From a checkpoint of a small transformer trained on Wikipedia: 13 layers, 143M tokens.
Each number is 128 + 32 x the weight over its row's rms, rounded and kept within 0 to 255. Layers, rows and columns count from 0. The size above them is the row's rms in percent of the matrix's.

# layer 3 attention query, 96x96, rms 0.211, rows 0-13, columns 0-47
size [132  82 101  92  91  81 108  99 107 109 103  96  97  91]
[[121  85 146 104 134 117 107 159 121 190 150 109 162 148  64 144 148  77 104 148 136  81 156 150 105 102 162  83 110 102 129 120 188 146 119 123 198 139 117 110 105 155 141 119 161 148 136 100]
 [101 101 166 123  96 175  90 141 109 191 125 163 136 123 114 103 137 167 122  92 168  90 116 119 180 114 146 176 178 128 119  93 100 127 135 123 126 179 101 105 130 107 154 101 147 149  96 130]
 [109 191 163 118 125 144 139 105 137  95 153 126 111 116 143  76  72 205 180 125 116 169  73 119 171 123 165 175 147 136 131  85  96 142 132  91 175 112 181 160 122 162 116 107 115 146 124 135]
 [152 113 116 124 130 133 138  68 150 110 115 129 148  80 173 148 106 133 121 138 160 155 163 179 128 201 118 104 168 142 154 147  83 186 139 193 102 104 139 209 152 154  98 181 122 119 126 153]
 [141 151 150 147 150 161 145 150 136 175 124 128 166 126 104 128 154 105  91 109 128 111 143 117 147  58 120 131 133  90 112 165 176 132 110  56 181 119  89  48 107 151 123 126 204 184 135  82]
 [110 175 149 106 118  97 138  78 129 180 153 169  90 160 144 138  65 138 130 123 129 202  61 108 168 116 141 146 143 112 140  96 123 137 132 135 125  88 139 117 179 141  87  74 163 130 184 154]
 [145 112 123 104 130 108 166 117 110 160  81 117 162  97  63 113 152  98 107 135 155 117 122  95 127 130 126 116 162 100 117 148 152 133 130 133 155 175 106  91 202 159 136 154 192  81 134  80]
 [169 111  65 122 140 115 115  87 128 171 159 116 154 127  76 120 119 130 139 104 183  93 113 161 118 135 202 137 117 167 165 164 102  92 154 137 104 147 160 182 138 192 122 124  65 131 183 194]
 [161 172 145 138  92 139  90 210  94 188 117  59 137 183 157 128 114 129 157 110 126 120  94 161 122 128 143 143 144 129 138 147 162 116 155 147  83 192 152 181 142 208 116 141 155 112 113  79]
 [123 139 131  69  94 137 119 127 155  96 158 153 139  92 153  85 154  87 138 154 145 188 164 113 147 149 128 118 177  95 114  53 132 150 119 179  71 149 146  88 122 164  48 101  47 152 136 119]
 [111 156 126  79 161 168 142 121 123 203 185 134 155 124 120 171 116  96 121 121 139 139 153 152  94  71 132 106 108  74 136  82 163 115 202 121 170 122 105 162 131 191 156  75 133 143 116 155]
 [124 143 147 182  97  91 159 111 166  57  55  98 114  96 151 144  87 118 158 127 228 121 122 101 141 119 118 105 156 104 101  74  64 120 138 112  95 139 120  98 117 126  72 123 110 106 164 204]
 [ 94 129 164 171 100 155  66 230 116 154 119 129 143 145 131 123 167 100 107 176 125  98 123 157 101 113 160 130 167 160 100 106 178  91 178  98 159 149  62 143 165 132 142 157 154 121  83 126]
 [117 128 107 175 141 131 148 130 173 135 141 122  90 112 106 128 149  96  87  91  89  69 183  99  90 100  95 145 147 168  81 131  98 137 120 123 137 174  59  99 120 136  72 126 119 185 173 157]]
# layer 3 attention key, 96x96, rms 0.227, rows 0-13, columns 0-47
size [ 90 101  89  90  79  85  86 103 108 113  99 108  99  79]
[[ 88 144  50 101 133 104 160 130 160 133  97 125 121 143 122 161 168 201 138 168 133 145 134 173 149 146  79  98 103  55 148  74 161 110 150 124 127  91 102 141  54 179 122 102 116 107 165  99]
 [153 113 131 114 154 156 110 166 126 197 147 101 125 188 142 178 160  99 136  88 112 117 178 118 137 128 124  83 125 106 176  97 147 118 131 207 158  78 106 125  56 163 127 112 132 114  64  84]
 [128  61 199 144 131 124  87 140 154 117 149 135 161 116  98 131  97 104 156  65 122  56 134 164 113 132 202 192 139 101  24 154 142 173  78 171  99 146 137 134 119 121 154 133 142 123 136  98]
 [ 81  96 154  94  78 112  99 163 146  40 142 110 117 121 161  90 111  43 108  95 106 134 143 146 112  74 171 146 145 123  99 106 106 156 109 125  89 168 141 123 126  66  95  95 168 151  59 157]
 [139 152  76  77 128  72 137 154 129 134 151 118 172 143 157 172 101 155 197 137 121  68  99 182 193 100 145  63 100 144 129 137 135  98 114 155 129 112 113 172  80 132 175 142 148 119 129 122]
 [ 79 128 148 112 137 144 104 141 142  85  89 166 176 133  97 147 144 211 131 141 198 119 104 195 112 137 143 130 169 149 106 203 152 114 100 109 113 196 180 179 142 128 179 140 186 182 116  79]
 [ 85 219 127 147 130 147 136 151 165 152 130 109 171 115 127 183 109 180 128 135 131 155 165 161 138 127  87 130 156  55 237  76 151 130 132  93 137 140  94 127 139 103 147 147 190 129 103 132]
 [104 160 137 132 133 127 102 119  99 151 147 130 152 119 130  81 106 157  96 118 130 122 158  73 117 107  54 141 115  85 103 137 124  88 113 147 106 131  86  37 130 101  78  64  97 108 135 120]
 [124 128 123 104 165 120 166 120 135  89 125 160 156 131 116 197 162  91 172 118 173  95 150 127  98 169 112 151 115 157 105 128  98 150 113 168 141 178  97 216 163 176 114 157 167 214 145 164]
 [ 65  85 153 125  90 142 136 109  98 118 108  88 193  99  90 116 127 123  49 131 166 141 102 178 124 142 118 117 124 165 149 149 138 144 154 142  79 198 139 144 188 133 148 132 163  82 123 137]
 [153 144 108 185  95 171 109 166 136  78 153  79 143 100 127 152 112 139 173 125 122  91 155 129 186 179 151 142 187 125 141 104  91 137  81 155 130 129 109 102 107  75 106 125  64  55 120  97]
 [114 161 153 138 124 145 102 135 118 119 161 141 107 133 143 125 124 121 136  99 107 102 164  73  78  45 155 107 161  91 134 142 125 143 146  71  60 171 118 101 152 100  72 126 145 123 115  88]
 [166  98  91  83 126  98 165 121 166  93 126  88  79 183  85 111 154 123 132  92 131 170 150 173 124 122 115  69 112 146 133 125 161 144 157 187 154 114  80 141 156 195 188 165 109 124 145 122]
 [172 138 115  60 128 161 123 132 119 117  60 159 171 129 176  94  75 171  91 190 108 132 102 132 149 114 113 114 100 158 109 117 178 172 155 145 151  98 185  84 146  72  96 129 125  82 120 126]]